{"head_dim": 32, "positions": "rope", "rope_fraction": 1.0, "init_std_qkv": 0.0671, "init_std_down": 0.0, "warmup_steps": 200, "decay_fraction": 0.578}
Each number is 500 + 25 x the weight over its row's rms, rounded and kept within 0 to 999. Layers, rows and columns count from 0. Numbers have three digits each. The size before them is the row's rms in percent of the matrix's.

# q: layer 7 attention query, 96x96, rms 0.204, rows 0-51, columns 0-31
# k: layer 7 attention key, 96x96, rms 0.208, rows 0-51, columns 0-31
# v: layer 7 attention value, 96x96, rms 0.227, rows 0-31, columns 0-31
# o: layer 7 attention output (transposed), 96x96, rms 0.21, rows 0-31, columns 0-31
q0 090:504507478484445513481491486501479518473462487472511513517513521483551480491503542586515476502516
k0 081:536520482508535518495463487496505478493489527549474490524542463485518490521527482515465545524534
q1 082:470474521483474466502470496506437546531492517484498531516541505494515545494498506515484487520545
k1 092:498483516509479460459478520487500504513454460509496500483502524469515493533566507506482498522502
q2 099:455470521478515482523493491500516531499490553452537508520483532488542538551507521464487480497544
k2 100:490498538505517514486510481517485530526510484471477480506508569480512505513513466546495527503492
q3 091:525507488481502560493511479480527518491516457484546495522473491480514476580500503502474497472501
k3 102:483500547491507486534485517528508507539512459510473494505484501480476502517510484487459501484541
q4 108:507501526501487511555507528487511526499471537487471524515510509479506511541478482480461481473507
k4 105:475520514476485527480511472529489480515504511475540495489502565429536503487512556480490495515470
q5 091:488525466486498547497471539483483536515509485512533488536464502507543495496513480497502447487521
k5 086:459541489501518511540480502462509493505550474505512458510506528496489526486485513477499501518505
q6 112:424511504516487512480513524508508489496499461470518489524474506473500518490519539533507465500529
k6 110:488504527515541518529508549486497481463517512488491478474511472517533442491516482525496501492509
q7 114:502526506464498508511467477529465505499474514517479499533472497502489526494543456475555553499538
k7 113:517531481505526504459491493526512507554489491515520466483509506497481479485539462480539490517497
q8 104:480523456498526515450481517497505471504487507501479504506496499521543504462485545552472457475516
k8 131:500504460503471490495500499503477517500499555506533484485502466481497499448468493501484507459468
q9 098:524512523510486497499546530551535487524463490520496480518500511486502523471509476534483508538537
k9 115:505521511475511524489484539508491532491495516479480474518496498484531505519482487535506514531491
q10 102:522492500487463504507537484470492493498516500510527520490541516464505486533512519482524524506550
k10 100:469464503527507511476501512531500475513483482507482506550473521513482450478520474512439525557446
q11 109:470461503496523513515497513504466517507552521548492477493542483509501496534501542517495499497538
k11 103:502508485466534456462538494473491470490478506533504527467505532531519494456462508536486492484481
q12 098:467467414470508456507516530513474510472495515508540501517514504548518480479519551503535528524481
k12 102:492490506478597490494487485499482511518471477522516492489480471517507485516474499507514513450502
q13 108:529500521496513499502460535450524476509503519505513487477515533529481491558503533487490513490537
k13 105:522527541468455513476512507486494495452535519486501507511488549499544478449488536510503523540502
q14 103:487509485484554506520458516489501519473506495497464509504517489457480517482508532533537516478465
k14 103:512474478525493476501518522535484484483515513513485501545529478510516484485467486501506552484476
q15 096:530541512483492445535483540526563515487520520469453483490504522466499509472532532444473489481510
k15 097:507476490492505499510506478530526529463509483462489501526509498513533503506514476495535505467485
q16 107:505492459501469508491510492481444541510458469461552512499493516474522487538505517541489483513509
k16 098:480484494497504531517502492494482531488530497491488485527540500505567493506493486497532482479503
q17 116:528488508493521476506491496528513475528512540539450523472503473560471525458514466436526524505480
k17 090:473493447494477477462493499463484501474466523505461551475526539505509498499518500503449501514504
q18 118:519525468509509476487486491517494460545490487547515468490514472510428553491479524487483513531510
k18 106:512471524517474495497482529516492511492522488522494529551487533486512464512498465482547474460527
q19 103:483522486497463481503506529480463461492467445507517477524508511475514510487528521563502448496506
k19 097:513531533523486474507488486504510558482495518476504476489484515515491486491514521480527470518436
q20 108:522516467491484535484504487515509487520543520514489526491486527505451543498524493458549496511474
k20 102:477474479519496488499513500479511542502511494457503510483512484513512523521493533525545474518499
q21 108:524501470529485477509495472530467504595518536517480534489497496511526513520488554476518524512544
k21 123:517477512471476477461517466498530479548484511506508524514496471502467496493443510505477506516502
q22 087:493567542508447485530531503518524449475511497464482487497472492490466512528512529489507487521518
k22 099:522496474483520489519465478530524539503506520509495532486507508460490523472487520485477519502451
q23 109:491471505507475467483476504528539542469527486486540491470508527447509500487495508490489488484516
k23 112:503498499519514521541429431539518471539457517462483527496532508471504498493532529484519523509496
q24 114:498442490511488498481535470497522465526516496494492512499487491473487478489476496522487515470504
k24 106:504464564488529500520540504532489492489509520498500475455521478489503455501514488517514478507484
q25 120:518504541522504520528542508493536514535493516516482489519506483508578514478524514521482500487556
k25 116:443489451522504521500483497484523484524532518511507526502483542491513561468467508500528524486479
q26 115:548475498516565531513483505539506458525499473504473544511550554489475519499537471488458516551480
k26 111:491490500530498503492499476494477513494487488500479516477513501513502503481501483531470507486520
q27 099:505497489485489498483521472514504494475473514534445514477500462465506463478490486482492521517532
k27 110:472471534508579454505501528518481488508532507513488461522484489494472490505550511492487534529511
q28 107:509539544508525524514514498536462440493478486498483514516481460494458503482469534510527482500509
k28 122:545519490526487528524527503496450571500513503472484511499472497518512531526462506494515479495494
q29 108:505498521511480539471430510530530519490508499477545540547522502485524497477498504460544514509506
k29 101:527480437515488514515482492494479521497513527461492523466500509526483499503526522471463465537518
q30 105:532531554460527498490526503482510499512522457475526495512526469522514481505490511521480546484473
k30 112:482505506511500469485463511554496461487449502464473510551518493549458474479476465487527502473520
q31 109:559513492459481490527524484484497479498467527483542488493535548469481559490483518504510478515500
k31 121:510517541523478480501549493511525539509492459486502508476497495400500487472514461494482438496491
v0 102:507469537514517466484473491462506497490503501524501508492494539493508521491529514502480513512449
o0 101:510505517485466476495543465504520469471476453432514526493503503476510503493484525480493527509513
v1 110:476458512530482532474502543505497528464496517500513496516541504468526483483513504515457469517489
o1 104:488518473474501529544477461463515481485487483472501533475458511504499513503498461458530518490466
v2 094:499531490465484495504494476500517536521487522510495460455524519470482487485540496524461489474491
o2 086:514475518507509528520558454511472464507526469471498483500474499505512516486480513490524438487484
v3 094:484542501487497487483506505526492469478552485514477506509504499520476508489521490462454511485513
o3 095:454488481520464459501477531495511490516522490452493482504490474472518497521491484475502509488539
v4 103:525502514453502459506498461527473486471535542518492523499548501476530520490532539522490509523527
o4 100:503519529483464511502485469488503441490507475468533510508452535494520477466493525466449487485469
v5 103:520528518495521426494498512479522469517509467509478479500542461521440534504523529520520558509502
o5 102:483466519494454490486547535493529490466478523500555508496507536486497445506515533529513539518458
v6 100:527511505449446519453495463452552485506523495503496507506487525497542473518521492484492542489525
o6 099:530540503509471468488549518512526497491454456543521446496510475489483508488510483487535502499470
v7 107:504500524509496508495498491505496487500585493457534464515546496493523518521431547491509524496523
o7 108:509483479513469518457495501525476491550469549487516493512418512520535545491511493503502487479492
v8 095:502497448492507486514491531515493495499545525503468474498501530506491490450527465496521527482474
o8 092:499530531472547495514532478474455520505488498497547539487533480533531555532501529479488480510490
v9 110:516505470506519510505524482469461536555472502487547510533486447471482482503500526479511511560516
o9 104:469514515489545514538478508521515494526507497480513488503529544477496437512531475498526501479542
v10 095:460505497462474493481492497502491439497490533485503531520544504530516529484479464496520486508536
o10 091:506493519496510473502491561469513546559461482464500491466472474557539498546494503505484524494527
v11 095:511561471447509499535505495548499524506509544498506523487530526493454460486485513462488466530453
o11 103:484518513521508491508503497479467453508519460490465533511502521538455507487484476542490493535469
v12 099:463435551541494503474497471479502494523482486468472535488534527470486512481466474494506462487511
o12 094:491503524505484526549493505509493503496500510481496510529558461498486526506506515500499520499481
v13 102:497466523552538514524503477568504479535550502499495509541490549492527501504465482486510516498503
o13 096:540490471498483496468501488478464487518508482487520486482515506538489562496532454489456521495489
v14 107:520496546520513557506496469538442506488528501475486458490467491513486475491471532517498503490524
o14 104:494523532504475516462452491518488491539513476485499489540533493483483529448513474463530539508514
v15 110:476524498510467527525493499539467560503570452542483535501467524527495553473491499480527519538508
o15 104:548459479542499523566457490531531492475479493516478488542521505495497549487529479501469476509539
v16 099:493494510479477502521516519510502534491471520503496536501482490511471481501514505498504513501476
o16 092:494496506495476480520480464549533524535524532524492508507503487488479533480524512497474449468520
v17 099:485498479492483485482534463485485511523458473482511498518551464468465522493518513516492541500486
o17 095:496538527509458514497545544543511498478515511541479487456481481493532484525472495488482488511559
v18 098:531547512486463503532486490484497524458496523503507504475451469540536538472528483492494468509492
o18 095:515542534516527480501534541502511456494537490477516499474531540466503454489509469491526479537485
v19 101:471484482554453499475505484489472488487529520521510492502571478526521488499531499486547459527525
o19 097:529481510484486501510459558545501470496500497498522555498510535505503539521518507515519490457499
v20 101:526529522511487519494522518477480491513464510495474515509480462477446492493500523497495453483497
o20 094:475501512541495488441499462522515474506468537513483506478475516490502446482489490499521515495553
v21 092:467515467465491504458484533512484496513507468504504457519523507489512535490494534488439494537470
o21 095:508499503526484491472483512494477520518518536490510559442514491474472516539480509496498525522522
v22 100:500523516490524544502492491494524518514455476532468513482525567481470511485484489544523502450491
o22 103:516478539519505459486524459538461535487465502504494496503509519544502486461469466478533540485502
v23 111:493483472516484486456487516461523463459459496502491476509510491516496454483485472499463526542441
o23 105:464509520506481495509562461508492480486492521481465482468480506501499481505500495517491499467511
v24 111:483509487499483487510516522525531483505464488484534496484548470448469508512479510565494506485528
o24 108:561489553483480529466547492477507535523542523492502514501471513491499451489463515431531517506504
v25 113:510502471529489476472499487495515516435493524558495466491470531509490522513506510465478503504462
o25 106:491487498506466524535508523517495490522499502469521517478530474523540493430494465502492476529487
v26 108:516457552457497516501498522474477526491511501506496516460510491546474472560532515521514516483526
o26 102:529487486502519529482474480494514485476509501493543483444480473482497483464508497494493472493484
v27 105:445518501553509518543489486442474481507480515461480474495484516486484501497526535569492521510504
o27 110:478501536486510494475526470492551494491539514483472528507516515480539517479476494503522501415508
v28 109:465481499497488505481494510543521462534473474508440488523505468478491532486529514507521465508499
o28 109:494496508503488500526433502547490525512481521474505500478531516494544518509470509508489488505486
v29 089:477525480528502480518479476492504526505477550527507450475506499503478490521472485451529464476507
o29 095:496485486486492509535564494500476482499509483490486508480503490482520480475523494495486519519455
v30 103:512523458500536505491493468552506493522481462491514493534534487459519511493496542487514441481488
o30 103:505473472485481507519525489503503519564507521483480489492524539535532477487450508515453497554473
v31 105:464496487483501520506485503473500453511578519475496505458462477491477507457532491492524498442529
o31 101:524537550465553462509496514476489493495490502534487479521516521464535473494491500510507481472496
q32 101:511474499490496468499476499532502499518487511474507510480465492513497499468481521490475437537483
k32 086:531522520542460539533468516507462546505516479522506541487489494505479499519508507494546513525525
q33 091:517515541487501517508527496501494480507455512490456466494484475509513542503510518473520479530517
k33 087:523485522499542509524498511538479513502492459518545488516522508430487461474528481509528529477514
q34 088:549520517490520523495505504495497507450483527515505471480503513501518457473568473495451527553532
k34 104:494541478538490465504459549468502514479509501517527484485464520487486516486472493502554515475549
q35 105:509489467487514517535505470494507463505491502479513523530520494514468506484450470483530529509504
k35 101:504499519475507452469504500527521509487497492529483492484498482470523488500485572483489452513468
q36 089:511532504467488526501484481450495510485488519498498496514457511478492511486555477511511504503485
k36 099:480552522498497503449502501456490514530547498498508532503537482512486491479509488509483470498498
q37 107:485516485535515499452479495516511513522503533457523447490463454489511525471521528488518477472526
k37 092:493497484495486474535521484455544489516507490498492465540482512488514488521505478473499493491454
q38 098:431539482499527523495511493535470546488463506476466523481491481508496491518520547508497518494517
k38 090:551551496488532485501515490466507463540530476496515470495522519515501540472521492501499525477492
q39 104:526527483490463452530515539495513518526518563485481492529524486477533497503518511502517533450525
k39 100:532498494481485473510493461501476502516501517474500512449476531490497517462494524488521498490510
q40 097:489532479529507485547495479501480479496504506476513510515518557455528486426530492481486528510505
k40 089:471524541499525536518479555492506445436521480476466460495485492487473501465512529472502487523520
q41 103:505515535492507501501467468542495477472496490509481502513491536480512477513538515491491522538479
k41 093:497492495506519523510532525454489485524554483472518545486515510490502481435508474529505467501506
q42 092:491500509498547484557526509490519535480499486494446510514491469463527531516519511468513531504483
k42 093:509481484493522482554511505491474498484487455501462474484499534502494499471524486513520453529522
q43 092:484543510510524498525558486539462502490523501509502488531469489501500467406487511528528530474536
k43 096:514472549498524485514495510510545452503506469552520522472485493492486486514500438498485509508428
q44 094:518481499449540475501500543505505539504517502478491529470476490463492540523496453452509459534442
k44 089:509503514503477514503495516480509518511472469461489484519475521544446510507503461467479454526495
q45 088:510504494442494505502464527500498478529509474524494466468510492476450509484499520498478528503456
k45 084:493519474497547477530478470481556491468491499457483504481510506490541527533513517544524505500471
q46 099:530490477498495469517568504465486534486487485491522466475530507471528507504502471513465480530513
k46 092:455498513545514565532496504541478505488461491531479472518512459518489526515485507524515527466487
q47 100:537491486488483573498509505502498476538489530471501494495477537509518526526519498525528518492498
k47 100:538463504527504479506482509512491477500463452482481531483467485448508523515521485484509479495492
q48 095:510507474477507469463537513486507507476519494491498495570511520496489514502517496532491471506496
k48 074:520478525500486485499484458556535480542517513475472526477485579497481492501458547484480497495481
q49 098:480469496526447481508498511486505539486488503515452473497533526468492524523528512488505484524490
k49 100:566534486474553517489500519515507500554489497549498559483525487473485509473529530494502494526493
q50 083:543468479533472503466466473552517515489503552508495504494510492461512501445476490515498507501508
k50 085:519488481469520477491496509531487504484476517471486524467474509498472495548517508476442506486477
q51 082:535470526489477552469501495490531511495507476498490538504502473508491493506517483533554508525501
k51 090:486565443518516532501490493500459465503524484487519489493525512517493509527483516516464531500486